Weights of a small transformer language model.
Architecture: LayerNorm before each block, learned positions, biases on query, key and value, tied embeddings.
Each number is 500 + 50 x the weight over its row's rms, rounded and kept within 0 to 999. Layers, rows and columns count from 0. Numbers have three digits each. The size before them is the row's rms in percent of the matrix's.

# layer 2 MLP up, 256x64, rms 0.128, rows 92-198, columns 0-63
098:426498383478549529508472454419482529515522507436496464514474536484427551513454529467484446451405448563553495397510418481471604508488526586448466495448553610473518475490445448576514485568489560
077:470530515503476549395497495462451519524545533453484492488533573363461455528441522493479498495418589401419517514482549443525447394544539526512498600468531566568563533551478554490515426544551527
089:525497444597488566500509562495440443542455497464550495513464576413394539472454558505538516468406419455458498502516454553541584567437575605493521542385448453469478497494461482541472526532512536
088:460581477547537529477475420505482457526498554465593486489421483579506538549470445445485568406459544510530468524608513529495565404513516532508529463417548609493577497518490393540474569485559479
096:474482434511514488535501472440524554509559490535463453357498563515530569490456516508399403520475518478522414482488428512517541499420566449461458518529447448494481419504501478512546602504632425
098:529421453621550593496541531536498514516533501540430515528485400467529488516494528635481460452433571449425530484517486527561453501415492602443522452474482493594476473426502474479493589492525511
077:441603440439458430523513390537475581435495483506458566493596505620527465498467554441533455535597495461491570474468567435494503551479518485462550539491474448522524547577561456495470516436440498
077:535499520454486439528433465436501542588529550526554438516579401473593565513495592552476572452544569490531461584439519576487512518442491482415518537582452513591525545458504486468489589531478487
105:570522549569500539401502461448513500494543562414500635492399445501542501437532459460575533487472503527518463490528533435451493460504511540441563558446491571432478587492545501566486593427450503
093:510533473454469501508437589510531479503549525524460519452372554357572548600512549501475518468489492451448472528419501514461512476533497479439496637570504467454482431513406498471421498528472538
075:485481468479500517576451466515441440522470646432509469534486558476420511451403514392516584517434567511549530525507559582537493485538454496487457418468531484553503509538486411519470494625537499
108:468482443489497441474514524553450594491525585533517470523541507569436505444552573518504540470572592514484590509493435539487614483466459499491574458536401425610489490527555481481378501511503519
031:522435395453496480529526475535505584471532637463489412522479469455457551583514542477538478422469537546535543540525498533463511513557395530432559453486502457546625477560468489487456536561433519
105:513425510443497574595564467547380574403486533543516420533531552593482492522499590537530517523512483480482542503561432437490569426420468512554548551504492513437546455452475555538449520561524479
089:431451433432553477460519440536452471538448466590472505453457515558469444472508546554474503555461530452515618542433476482508508511454604560497492450478512494511474557582480542548348488554527417
080:520517384424523480537402542514476578444561558516499437585528560464449507552464594483439541537548570515520459482468432550541512497493410535424463488528465468548398544491492516534459455534486595
059:509457533411493522524480525464601527499547581442510495552431540367539563503466495407492525509465450429504498594520548556524512563544510493416434493525526430562540454570457418422475485523555504
079:463481513426463438488449475425540555520528450548422545410554458506492460522491465527452456473489518452504522471479503464477559546554521484379479483408584630431483476470539480502609449537549587
074:568463533568548404433499475470410500506440537525529607496551482519529591562519530454525442476570541528498527616485508503513527477462519602445606554497504432516508527453456412485433527437527518
062:556546452480425591398474479482451513576518562496493492597540494485434493475407470408493545447534571574441469502543423516563468562485522475479373533527466537494440543461516501544515442536486430
107:599557406522444549485454476454592495528445453488553538512432474470453437560513524549491494560510565504440424541532528469460490595479501542539423543470533411572497483556597437461516579536441506
100:519466443440558500377457505547409517519510531468530444508494586500466542546487477461527523460426402411466550525475465500458502491503486511474435453405574512476479634601470506541481463577477559
115:493530539510577551478582531528509547448527413463540551486479481436504439461416506536424445516482461478527533396452491498545454527471480540440476491465463513424392614414524561528621460462480524
113:404557500424545491443464571568464500525475428547553465494503541511488533491466447467434452495531409430493605498451414480439526581414483506518462420551509450552478603522490413533466505516562528
118:548476485505433565480376581545436481492602482577452532616548479469477479563485473553479515543568424521495460486528470504513450564457459473560540396451474467415542428484512592515515486473516476
081:539492520459524512597450439445423461529569501533467478477544542460462424483587471498467571515562480453616455545471583515484490539567575530524504483528579494538462392404477519589490481552504434
098:456444502407523519594477501486476495542501475526529497516542486436484432462494525484417493573458559445440440575420509587585523566502636549440468546594472461556507432495484451442513505562545494
092:454439491506394558464509501446591432561546518510536554491462455486424505554411514523506548468538459442506497563503512472481568553542544459562464386433511589421506452478493510572506468571562413
077:462521461494586498458481575404496575581501488530457459586430468502504496491511526468463523495521421444515605552522389577482443459435478600465546520536484422503453457509509446586480555542510433
123:465493471477455499425470434526506475496536500596508504605584480583436453614570500553514488445589510482575397456513542514486459517418425413526484428555553496470517532536479533466493547466523561
077:581519498517427542527541478437473461551366550580506524564516499400505580491404501457456523509473540535475491535480559513538533575502507496536440504530405385550508493484533496440404422446499482
103:521495614395510515519527501477605558452502530454509518582545474559470517492452458445524468488558463456517562498537511497465573532444572420468381383460462466456442557452488521531551482414500510
106:473550519526560449516505474376473450478590423462522462425570507568448409525510595513474483531545552472536440592486536523448566509532578477549441544599541545465475459441470444505452482503470550
098:543542513531524612479561484484537473650419492503486487565528538574447543454451508417508530450396532503545532496494477475552488520440468569487386517418529505491505580529576497528522557449554465
071:528557481376565552602508567494528375521482443524459527504417478419456456443439491462448584491501534485502471505498494555431497480366546460507439482460525414539481441479454509483481479553507472
093:470499547481548447514554431444505522442509418514426490451513479576507460468556495565545452559577588460602488458501549421458524427428513437568516457484413473435587526529492472491530530483399547
124:439522498506550530515462526497367479607504457574501541462561479515562431530503496587473538511569555521430465452518573475495487509495521456527565624532533544442358549459487544486439470483472482
113:461558477516501466472500478434461500393525527525491500539512604486499451498598548505517473566519489430623485487488562541475497491510572347490503503396551440620467532528478534504461467460494437
113:459479607551476595533436451413519547546427555457476588531512427534515450510490534537520527553557558447508448431473486510450393466472534498490484420516570566432555485457486487433538484519599466
079:557502444520465482498392348522448472461418407472503480527509492492479627456516468491577452462483569537526530488489591440497551442482523504551501483446490480589570440487543504438487500416493538
115:486561488458371476417520430524451556616459489533403551510531495503513473582503539548513536557507544448510525473466548477475409466504498405478502434487575481496515593573580570545437528509489510
097:512507468556473590571414547505401489598502620509439459523496510416459438520497499449437534429455502455434456540553463513576504529446469528537519559446496525543539424577535470423505523503548437
095:537563622523537460508504554404416508492477443598507483490503567468562469590513466585519516477499507520508422524497527406420435524469501464501522557539526574448409528438542512456494543448404512
114:518557592469484532441448520547536449527600430559454455489500540484567516516496413568553512564551391431527563536503495366462550508477528514600457513506532509510444552496510444479461506444548429
123:450431463397572490557496409522531527455530557487503532469653473538463467452544536520523473552576567464566544510565600489539471472509477391455535487498459451443564475424445540515493460494504510
101:505482538481432432552478481482534466410492511498477525416399478523501569527440520411509520483533479513476527604387514545427588475470575482526565432460463525486519504470392456574474584476553550
087:415509436461566487506471516464535590463537450476508543500614545424492495457459542524426464468494499511556446486608419487538507580487517532488491480531511555469546380409503527504607504464558581
099:438521490518501519478501461440502499599411503455545585431460427470503407461566480524535542539482584506429542487550568520520532503422580532521445609488499469536517527531492454398544547506569404
096:439584511563528450456525487469450532529533481470610584411485450574490449441493471469501558486489532514441498482622436495541462439440604491542613494415515520425462479502481501538564526466536494
081:469587505477540521498508435460452455583566488543557446515508543524559557510531476524477501507520535437504524488497405397435629567497494467534442435475415515536497620501589424509421528485527495
084:491474579593526500530564465492396474479405422553488611454567424553444430416483554532530502470534607449451485475484502555457492512477550445536585521506410514517501498473446522427471521511475493
063:497492580509489495417445481402491521486570509439534514528472455503486503464495399484508507496468465458514471557499542453377401540373549449456447499522552445491507450477479467465465613412535416
096:455445445509463598522548429434537487563402606436525525554527504491432539458486461445506503476442588485508524451592590457532536511550542525497379476442509526449559467457550450465499550549523491
087:542440516463547542507485463497507545591511458552414434455551514526493531515476489585464531476544519441389612514471515465466477453439506463507534475612502475560591407485532415535540505466568409
092:391453452404586477512476481430555501454529497474470432521555458521447502524566506498528462503483540512548520470564560430531471366479505459495508524539614471507562455427433513561571568580478481
109:561512464469373515440485480448421466510453527530492527559512596470514457560557475468556523514544422499416477466558547584537498485460492414540521510544467376533544458458473494442529604582490475
073:496640472512429507571484472495533458504529521499432549519363453480413459514514486597427568516533563488526488466398460572531532479466529492567440505448522453513491547538429596495523528453517538
085:484536464498450508626525519489444516586550544601478464478413483462519522493489443499541568479439523445469468475506525491472611536470510485497546543365494531458504438522621553530406552483437505
076:534511594543407522422401511480505478467510430536498403517496508544529470449463517496522509494481446467494498546640461512497463493505505531628461513491587444508567563429530518441535531493457378
114:524513521563492420468504402474529549407584477496429469387547499515486539457591540567490484435565474462554544575439435481425512459494491517518562562515508519549491445447606540573496496480434470
107:569530551439537482573472485482496475430471482508495501501509583452477552554416585483518490509464463453483593475515439411398539542554473591451501490553439452473490464489412596529518430394550506
091:495427583466484428453404481443498571533549540447534465513456556463545452534487638396474584513492512462486440588497509535513514553533520504412478513594561563528544453512501485431459519563513521
095:435478494505527528498494487499500543440500498467535480527569426529494546512532530411393553377478467508536502497558485632493537589460514499436446494471581514498620466536481494597504487557410562
092:507487506479455557518416597497521475558441528562435458564507561443510482557418535539439607472545441463506514485446482523528520658486479524528431467589495464509408477455500537462482505511533407
113:429562494453495492503514485456454545316533558568442503501545539518459489505490539499524550496574518554495444487489488403541554500498567457518511449484483553484371539408480581565518450536437490
062:528510453530519525487563482510479517576508541561517445522486518523527544533525546588548485495501596480526502496431503462414662492468514530462488474479424525549479630556588517543386539480469581
074:468553488467472504564479459476528593439584469588467499481485435436584519543536539556489447418585513431485548593404505561436456535507513463508462452597523509525487496470505501452445540559574586
125:497501556495530573551441440513500471519492540440415518471491505433608620490505473456520511590519463468548500669506468462546498511575553483492476554452529448470504403470514450547540582538482467
104:448463480419571507532462516500468602559495578436559476563445444489505545575459506468500546445482435466521542605504515597527515601513551483408501476523560491518504473592447429444497572532529551
083:465614475515454512496499365521484463452594450446512485473588405549489467465511510532501506521540562578538515459505590480554410512527496469456476463534511505479562473421451540610600489478496457
099:526541552509471451465532453424469454426485477454550453484541466636492444561541521433553468469488517505573458498555532461462446530476543450533525390513562616412524558500499598549565543517472506
096:426478490457489488435487517592367455476424520585470413524581525586448490547508528554487600477610483488464584530458516518441503512522463444510523477546501439493471548424509519516442449581484487
073:497587561503514480443541499468465544488555435473517473544528434438489384591430483551444394504580494489454500437517493480476534478467444479478457436404552547478424594487550570487584440504465490
064:408542451461511444476536518526571560468503446528472471519542523570389475550367528514466503440559491535552584475447487477444556527434543500532454368547503498448500566462453445554562528458515520
095:548495473471574497523498386449527565474458502568430527403498507419523566507582524539537375518503553498512498552520562438441446441530509551484575599452496523435499511484447515471470403471463553
100:464537535378454430490555481495558615440531473578467525500449461471573518508514381563454391554505491509479453490486471485491477457486566544459603524452580446481494431502490515446492509421463469
123:519548625557427463490458438482528454518512413490545539466452508480452482438588549506474499519536618526502497454565475589460499599471513513517506513550443504501494550431461626489491400431489506
103:513504468453513431480489518411512589487525488436478520534593412525519444519457503453483449517543535453545464434566480433519472520482590510399554450507596557494481490553544615553623494523486550
075:492474587467558471457563498497420569556489530502511554453469483440558507451467510571512564544595515470464499552485579503502487544530514480448521599517400444487416591405508453454391474498430492
084:449565451503487538462564463380533460477446523514505516642490483536415484555479464498494483533501606572493470422451649461482490577491472497494484450511510418538525557492565500465478581483504527
089:469479421495459533465497429497457559504473477480463542521526510535472572486500555554566341475547545504520560557522591518485463451497433474506584507520494477413412540393571503472393484443462502
126:479477478449525502428445470506400534540475527414486491528394505531488508447661493546493407526487538472424489538485524439463496413428544451559482564513534483485548564533476475481495603587517471
102:484521486426625509445393526535429561565432505519544482429501524494493499517440622494518474536564487534486457540543561494517471608461558429435523570509524511417527552477533387532523494522493506
096:487517555481491502553489511497480514583463465483451482528439471478493545528420560443424521510557544426558486432504475556552539515461496527574508478421440449492466562375614570535407542424574452
110:512504489527568588499446472429537541450455467519497418503447557511479474507395500585577548532549442519621536492459539620438507498446489501473416519486485460494492526497505548552474620484425562
115:450439405455578501462389525590407513561465542478431526429531485474532522502549460493513570462474570449482517600515530513523400450485563465473492589560502472517441460559470479409488511527489551
083:466487531552496508460608545472442511483480569499532496504406487486471423461467490603468490569491552555490509571517535510467479600449521468483469528480489337454590512453533465460418562408513486
098:543491439475512428471448482600439551506442445520432486524537527513514627600477584468417506485486457531523558511477408518475614532478490581475560572407513555537477473501521518562453491456474518
084:518466495515424531426513429524478429561483469488523430450482523506472496528578435532479495519496500414455532596466498592443438478514556503484486542524542433509602474540515442474497624590582397
091:514530475559508597460484472513454406430478595438490462538485527458442438509509510509485479510581497494555577591492474487474548589569440505471415453425465475483566520497575477434511475615495411
125:553506484488472522515536526369530588482579510555487556547502481573469385464522515510545502608517601496454462504548491450517436465433532442522491585525444516438388530427481525495464537482435526
099:548573524561454568450506501500482513669581467477521491473476511404467498438458452540461512467474540461411486490564431538554504510410500600524438562437508535522555534526563468439488519455544458
117:518443393584534610488585443424440389530455559447469475513491538481531457500517416561494469477398507510475482560487558491520527501507567528547445527469532568473551464462551498449531598553523464
132:514460547546510522476568519378513610506432541469566585538477443492497440497534571564416543450429541534563432489485512563449476517485557505447413503547527516503503436411513502387557517478483490
087:509472422500566566559412511515447441521533508474448438482485542403453524588456541432489492462430426509497527541517508532528541492502541575484487532478592577503530455589449505552547496655543530
077:458458460464551540554443447510498485486477544508462575618528496505423501526543438482503476513560543459560536504460634461403551411427492466580479418534454544490458469554470481548569456489412496
083:561559505457528580538476497519424581484476544546557478595485567436490545504404523529514574530563553525470513530497559513561517580563482463512394456532395448496397476436443531493427502526504497
079:419571554531490557542533433384427541477561446487528545516499504509472500443406561478499485491575527608524520405565479479494599534514503555618552447476438520468501464488488480560526475436540482
115:447523445462501509434498507578455495563475496540508480543477551560474542476469499433527555529543514519487628464522470555525590512440453485561527439466408385588472532538476437523398570498587462
108:471508493489496504473427638512452511496573467569446428497527467525439467549433516487476598417545416470489524460453431482565587545467565530539519431477491533444390499449498520596508524530468449
107:485418378446495544503489521501452516504381546515420501616571547435442547513503494542499447535468508480535500474516531511539415549489476503445467406447475434521555479572532593557500501595492453
084:525629473533466465560569440460557549431553570473496505498546560544481537428552511543511537475549609484472568537491524462451538460554567533590510490497441409609575534528581522482491483483503483
103:575449503496500521504529434489478506497514554466555499473433392495551431479487548569491525509558532526468482596513435469465466521447494489546588541537498417476502319501539485482539621477426461
085:492452543505439558446441476513533496542472501524480508500471569438534569375521432489500586501529513460474538581487440533528509505456591481548391478563512435608421510528536462460553491544609449
088:543485469538553534478534433502509496568498594376514517451461526422504601540461495391537507395428450533527493504562529505470509450580493583458479546423558515487575483537492457453544478578453493
091:494499507482422491502413375562483503472434532457518541557419562507515517457586478493536527560616530496482520592463583484450460520491547405514525468504543461491630443549464438482535504556530487
107:473499489566514551519464386479396402625423466497582461509489464560493541563430490427451525438451475572480459503546542525440531554507454503594491536447532552480541504538511461476452577512529461
# layer 2 MLP down (transposed), 256x64, rms 0.151, rows 92-198, columns 0-63
080:528483585532503456517500492524514479421539550569518524497472505539607520511515509558512583575613598431432470590418550488547426496440377411552456530517508472483463540498470506471520491535448490
107:500580605384464557519436491497509530556499466450383635544409553424390511533506527457516504547552512441483529490490538499504511500438503474461512487527480508593487495477521455582475529514539569
089:444489483473479441540483424532463515463562491574570603539561511545587563599414478577558545489546536528495468469518529469529467454487440418498620478559566555486573460522501445430524527461516515
083:413487622422503457517532521466505644480537548601502473468520523475503493438423590466465535451573537578508468443560543536529563495490409557447488504479522532497455475430493509438483490454434467
098:531500521429457475524464437551467598482393487411533484466636501447504475480511510548498497471417472484477550490483450591490493433594597559517453498456531538518448565474534508538599499571484444
112:563468513570436533443442544561508421461494513525448543569561506465578468562421423531443545486510413584466513448513492531510555443563451568440471393452553518587520445457488516529498558463530541
086:560521503510515435596476513497432466563453507498581435496477444502568406505487477430496556481498454625468482426513501511474418577531476579515411506514503525442452359536441479499529503521477432
102:437522534413567457448549430488506513479432433547533516520464591510530533537566503534488443472460456463505548591421533461468586560505561453536401560581576542541532586487516518485578559484519459
089:391547542421542516609537608491435453492529458529521472506509575455431440551495483450479421525550572523458539540536491513623507561541450437552555497580548431503474482527431491468479466500488471
076:470524522513547515484511486452504535516426450417500458467565457530495492467450410505476459479484591587503596444495520483578533476542519359556538426481621460489509557463541400505526456497551433
069:505503565468433350566480568471424507541577457561577483414507545462559542451528443506493445572470502519469477499458454591516532475497473579497500499510596529460474438448520450482530407496427521
078:476528593477543586516488527521542471516486433493477548537502475455563544538507425512538490528438414486521510525595579385512433505550597517529445582448591489441537549445479554511605455517461499
030:399493532541519452422513583459492408536522462481492542483502477520588482346441431482460480494444463448481450437539499478476533455432555523487484510454498448436406501406565472485524466505437421
130:531495588421586533540466477498526483394437512518467438522492500481500436528594566446486484523579514420514463485520514493474625500374532501512553467532550564454536537611440455513444508534535477
098:554494488554495530557583558558447503537410548453532458451495485541503509479443383557502485592412562526598538529478511438479502404561495530461447586469541450499474523525508517440407476506413518
068:422519567606497445492500522473481437504497432473525558552414456606560512465541453526579466525439470433503495441568508487468481508530512583511438598434523472495587464479548504428497446571457421
038:449512430590472440429494496576387465489531411557488474476568486539472482495517520633555465475478598532573509403504475481538532475498426470524570505449504518533490538439597524505495527527446432
093:606525520578443521464483479418489374479462540475542413521472540502534495462429619545472512584479459491553526510485558540510482538538414487515565446590437479552507420499533468460477502530574440
094:488555537388512631530470557569555513482548554521547528568558482475475455551520492531417599482475404499561537447542454523522466542476497511420388505530517481558547507491420519533524490431566528
075:408450474441435447503505508524454399479559431518446567582566517629450474507516434500462434459479466450527537437430485480540506536525535460517478509426472438474479506579420472460517541602445489
118:496534499459497469500471514479508480516509379578542489367521450534480455498457596538467560465551536471361468514542445544512491637524551503544463463476505410535462534497519435476455461555428481
078:514463571533478426511566485447497546546454508557502550495466408511495437428421498539479508485476526487462538375487532573535569507528490494449551543445521422499509467376455437453406527450410436
094:434427456536541537526569488454461547473481519489519475538514563545469561472526420392592516507412529558473507537512515502537502497555482492495573528498453423448563432549487480540331511459462411
095:518464417524462524607466530488441469420519552476484508501473430481488439493534544498514441468583548450535419516503540455512422503550454511509459508591519577531570454452509540497464373557362504
103:429487461533554418504520457403480562549447497478492516463541600517457592413502495495471429504451533487572531515460542478450548464499550545529447496585415524609482562488599512527484534539491601
090:487494412508537527493443483528457491546487510556561534460501517501437412498525488433560480535516495509585525489467520584455548487446474485337479422519425404436517434549532534430594484422512546
088:481591541514461484379508515557418466461555484427485495529520456530475597496436484474582533451473450577501433421495497450423553464528398553423513561489480573498495615523516539529512460497461488
097:512521450500477425490561465519548496467403479526617582541502475481506542513517549594490473443530649515483500535479519486526441425502399462504427547501528399568446517544538447465458460556468457
087:527514535435424500555487523453535470513615531504644481460497435461462472560466545536492553428470541485461467494479437548456494418548452502449505471495510532386526494507423524454565470417493619
121:512434517581463470579497434528450607566479538531517492460547500436496490359466451529487527560438471573487550486482464561525573412514574533487540541449502485562514548505545436614473571507494482
073:555541552516489510502489600511511544480668484492571543449604487529537439553502537513498472473535545452563447468516424548526455449474509435506456505495577568488563551582478567526588504490502582
090:525515402516417438530470477548434495605467470543463482450451569540502549532549478525533449455442576502486558505505529482568442469534417585509598589588536615500522461478512518505474475487476578
116:515463411420539436503534536604515541382486519511424605544427426395507529500447509448498498555463409488468455495428503512433536474464461520458550467510479420468501508548421480442487536490443523
099:481422422554551431598514564518475491465616505592511496483489478599499475428503498509512536479506519454506424546456520502552427507476515519463572504502616552512490434548482512565410461432402494
110:530544513502519554516547492500574539406428464530557548501578599540440547544490504489344463421432429547515523508522532523463583492513487503459458456430522443496577484504527565477551609499536504
097:522505409470572530424499569535394450505530470508515494480509566483545511480571503487469571482474419438601469537539525524577445446466445512518474501521431439455436421589513465470556490554460621
094:575484544488498511492553458448647517436467488444449508521473473500516470441535514393471392497522410524530514546436463525453622567525574436520459432444495524531596469535485478544509525503553487
123:424598400586481498451508576489551578481528499423451422485436523501489416562521440539572541565523538466457526437485518553470476489453493540464537544445481542430553563532516475479595496600484491
131:466455576537500458543509456366501544550452553457577552535508410479548411454455551513474537491576510499474454438548486502534415506487485506438398489537531482457456477427437433501461529592505414
091:409501467443500538517437522502486473486586430518614521586460378526481480545419554489514537483495461520441494514376519531534534521485466542464470388501585550501506491506547579469457488443448571
124:555572497538511562467563523545480556428449536443521486508448440512449483459405554538471480552508506484546533487503516488476454437543476455341453566536556511530554566539484410570421403496554526
096:425481426536476499577576516509520477408491564466484542547449466541468469374510495459488320461440432478523484446499535530439531459453563495524514453448429520503511508463534523554569501472423524
079:476554390519551507540490430559562492502439577470506504569465560459494557454492446478514529505489514468464558490561577537490555474604450494518558401495357441566461459522585465501538544494558520
087:478457369544559536530472496524417488504412512457570534454509449474446458510474552462404526439458505579556456442472515606594461457598463501453568451494478526573508456524477553491455534466468534
088:503566568562449488484481626467522438555473477500507551478363512468549490483458558486484484474455421597500504504455421551485546533505536581559481461524519592608448453578535520549459527490496454
093:463556465509449527493461528410476536493431509508517467533607513424523457500524463610448445552529482487510495511474487468585425554495395483462353567473532483529458550457526535464476502616440474
080:512509514520517411466499487547398438554485546539486448570447539489536545496467364580552522534441512456469438499517524465450536479582480499562514473499463427483496590507623397472427558504486472
099:504497449589492478478434533470497506419422535453446452484453512495485506456547530549456446511435455473498467508405408510529504538414501556582450447623547583559411535520543533515551484454577441
091:510490437442457460557527483450537503438455544545556411466440552416414489518430475561482523486502496488454458455391472461463447462489390490445393478545484462563418473473465499408453439471459495
085:475461534472534527556464464514415453511534524484467502492548496465513566488556521538502523500531591472530538507510476398595369588528398475504605523555500569563606481480443557481544439562502524
092:591445432391464580514458477530546500513553490457465458557474511516600549515485408533486518542460386460536438463455433499552411506562459488589479481508445527482571497559470454482579541534492551
156:585536616504518580461494407450558519502528537460426520513493480456517508569528501408484529525482501444495509618503530486469454568400606424520548505537526483468595502579456477484527533439549466
085:410532491481504350523475504436468488503571491531528525397553531591544538501556455509523489499432556495456500447543491388526476421598411512514490586536517525590449462472509444526512520549484507
107:505601491396392552510446489559586543499459542433446502549496520427483490496455464499526504538486460443544470535547433532530503434464457540418477553529433515460546465390492492473455606469595489
084:540498575472459501451537476524432451543581511488595503524476510451573488463368507500483543516520482555480465504459443614533525522460470566495494494490392508460402610525593512441509460442433500
124:454382551502527482543497480570458479445533574486450418497474373485511523442450509559566460545500510480568463548440461508412519474514570591549489434517517638501455548524518517508461443495446529
097:411519408559520530507484468535512541540449477403474589602538550477501517497501548561473564513428534584553568443485488633599506472522459521507452510417534478513500463532491459474436571453522545
090:444489598515469579564533514469525415521437577499460485497437540531543542614466448414445534524481380483492477515458545486491570609612426493526477473461505551472553456543484556491476521511475478
094:543489546494541509481463467425477478466534509511524367535598523487496416555488540448557524522460561581429546564548452453574400520547407486562460493436461401453506513462473508431500531466443474
128:561534612512570499456590555446578459524549571468568527479512478563485486511492500437459432430536564421490513512537527574524493508531516425401474470445498453522574514437493563544587507457526594
111:490523448527468532489487377529486479591495442423519538493430510467461364446602544603500455505543604536523477460582507519494506498500465457435441457439477460569493515514466431477507479551425529
090:533540474465470494462520446558543511488546432500494560529553492537541455495526465593636463477482595543547580442526495476526600505565481534503551524413491465501561572459601546496610546440493478
092:565520438507474583460488509522486522597554468601439482498411440557524462503499441584572439480596619580533484489433507466450424489587572505515508499504458485537513531445530520453533484557463461
082:520493515516493449605454459516516546521523543398554598426490526513482498430569575489531455464437599505558503420503519487491499440615477492469569500446504475548530479597518501578543581484433555
103:468477480484410525487462440537651545585500477549522407539462478550492485509553463519474456558449488496502578501437455588517419504465510537502520477446475480529607505552501433452482547524639492
053:458502610546560537408497503474460525444456484449470575513433427454595537459451488431491501422536474543491453584597426461446435463461472502510500522491528476538525398508465520468613478504546448
109:415450485501570526425469549488449593539514454431562536573528397543535478547505440477461561437577530404478506543547513520484486583449559469496555483477581496401511564494424465514521553462549499
121:461571412565462520481547492455539503512606449483509459529511502422441429485484537476459484407507452554491505438459562537493468419368410465416463468503512481444489564497480459502522472451620521
083:591509444544417438490496525504532447478534446615522525497515591511549490487537555535543428506483574457505490442487482452597559462530432508544426533510456476465467507383606586499511442469465442
083:482463535489556525462516581516471488508474551493459511522430540528595493480439493464545529533493428430450551498523440541379518450402567572493621532442502517555476431497518565504525589514387531
083:571523488477432464536495574504528456556577509534474446514535568420537524460434483579489446463472466453464565525499511506591567505557427657469455539465472489568472431475521488464495404419523531
083:534504567495479560497502431455578583551474477441431572515434456389496490492535509511447372470459551521491480510542454416534488522526587487529462549400554490486587501583565535411513484496500519
069:511443393494528469481505464546555469430448528404415452506460495471463459380545432467517502554523533506500504551536553569430516497453467623552568505481552532560505412476512468515405468564458517
064:583476412545444496580449503443495471558552497437447503527439577425579509476545455462528549581432601489454475518548493497528396490463388487473513569489490514433502442585550537442489490505471501
093:475456544565482540471515597505497424584545590501551536510542553591467529520515387509455592509541502452572508546476521578499511466486523557561518417469470469544369482545587488489508472514573517
092:534432386512528488481530521470603436498398619456548430518464538516486442408502454503469578519472476475531496459495476512521585444494570588443444416496443461495512506452496428508421461536508521
118:474443467447408435458424482557561456488467481554497526516462509464492484455627403510487448596492524439589465453524480516462505556458528530439485515469464466484474532425431487637465479479415534
096:550480475527494513502499511520517385555601516402497531491381539419509499465463447545592464488429522577433522472517579534458546464515485480548544475503462462479580437557452514410435447425525472
065:518561491531514532538504478496537476478485447509475482533602560544480499531614445430486455474520556560506481487503422503460609450500452435565596531495558488496606447538572544599508616460535494
093:595469549432523542525499513485542480470569514498562468417543555516542527448508549491488509501488478353527605543554412579494521543395520498459566477521515504415465454493451519462492432437599503
093:464488501567404594409576565414502533551520540530471465495551549600517507466482500445528458501481391484493528621485489490517556566566481542474477442493426486451461560541479492472560411558523476
129:518449507560557543486502432477430518461439402446594554598467498469572543479483549597529478593451487478435432520597534497459514472454531515540489473470546471507451588426510529492509493450549399
104:536541403479481445418457500455601481484472511590487534438481559532607535489481498535538462478552547599563504454520572535612571508466503474432528442433504508457501520505483531548484487395585473
119:509484610510515470603488470476471491576560465449478455498515407501424517589464521476406532541493472441559420477566405508594430516504487557547497461465504482583515489486443555490487556439587467
137:486465463431516477481512548520546525473586574480482611504549485511407463499517449552465438470416424442509529498491573461531423490446587487528551512524507514451509512513408495569620518459403582
079:528568534555481534537587510419525503432470489528537401533421538573493483503414437498446480535464427509500485445529508471426522510576549473551457424405480501393473594412570501480535471492465464
100:490494456469494553436537543482506476457474516519466415495505505501424460380400443394406529546426531570457450546469493440477481602505533515455519544512473520349464468489439519465447480481481535
091:520500550500495542495553514386501476466594523464504482484432432579518379454492513478561463523592554478466439504468537494526416617562504410503419524499473456452521538521436540453561455577489473
096:479555469477437506415536491583573466555587492516524562497592521544529508499562484435468460448395499454542452506574383490497480471497492548489517506410410464494583476485538477541522482398568555
099:426560448538517431476477447540499419492507507541430655531445460439512406432564491509536539502561537601456531490572517477544539536450474584507471560542494461512476468496472424441520449564515450
122:432460535558422616424468565546517504514537508474391489443500493515452438544538428571530463421486440534545500562509480504452444522494552597480496458512449550515587458595469536438573518553500480
103:530528456550397516482433536511563494521586442512496457447534626520515503556620409528596387485461531509514441487462421445551500459485428463551521482464503525488531521591535534530533485451509500
113:398585571441485448468479517567518521464505445563565510479492419527453518588428492441560474508595461589496545478536447525473506502487432587451500450485475457532479507612406456562527487546546516
145:471467482489510497529498489370582490564483605451525530520526466448465492479464577385420485449524475517585508573474495516543618523520545536532496505613425521490585527482486573423484493473529502
078:511483559518533428479557588500483504403559562520563540499507446576485495402455563537488490518601574472537445465513527557430511496407388492473488528484427439480443531402533539472545517518434520
091:566505515493457469363564575530477529500440498422498396538549491518482470398469548428494597487500555577471469483516496511451491401421551538536502485539517518503476484482532436562509517632455512
093:513544477540502486425583507546529531474596415568517539463474424597495515518510446556526403432409528442467473421458465468399495512524488403555463483482484466419538490515514525469602558485515468
078:551465452413470528561507462480548504608495477464509516565513586466595487457582515543495564541447502373501485551463513523477482473556541465453483501494511427427589469637536471487489536528465578
090:553472497510445505618486550404511463476557487489468534467517452472506459522538564515487471483488500450519375488472550489506426497493594491473423520529553571458568450418539528483578434529353554
082:522495462484501451478535349495528553553454487456530579530457441452542493424522489502554415481433543507440546499492562471429399485524431452421444565471447435494545498555492471394465451511449472
096:522551604499486476486493543404447455505582426495502562457449510547533584450404540502533511513460462576536498504507499469446552454476558539535478593532519653527518562476561518557416460510459527
096:561473519480524524524475632497464434467557495401489545427392534495506514511479457511490491514523536524513428513483493566491481456548566440432483426464540521506406460393414507622524500464422523
112:535508548506498481511430445500415428462508444416484503401431435552493473541393531527500565479577456573482496504521465513473458549449425473571479531502482464546480393425550529524544596448514416
074:513524435502501468528512420556426509468449471508531465513433404545478503568553476486579411466492500631555410424474488495460524459528490531467531437489567581448515539535481504625476567478436541
080:486533587459513514505578556540555456538532539538553513527570577571511520477514498455468526555538625537480566483509495594569589520505510432536603533517529444425461588465557485564512559556451514
098:504427482488547551492482484486430571469480555429606469592584612449460510452472528504513559523463505601504497573478541426633505515510489492560457476526508497505472595548597501515455475477476464
104:510493477421529479594547599512562557472630574503527528547464526450523484431534531478482500541632523461518487520426494565580516481501565479504534511485439509556493498543486472583591482564425560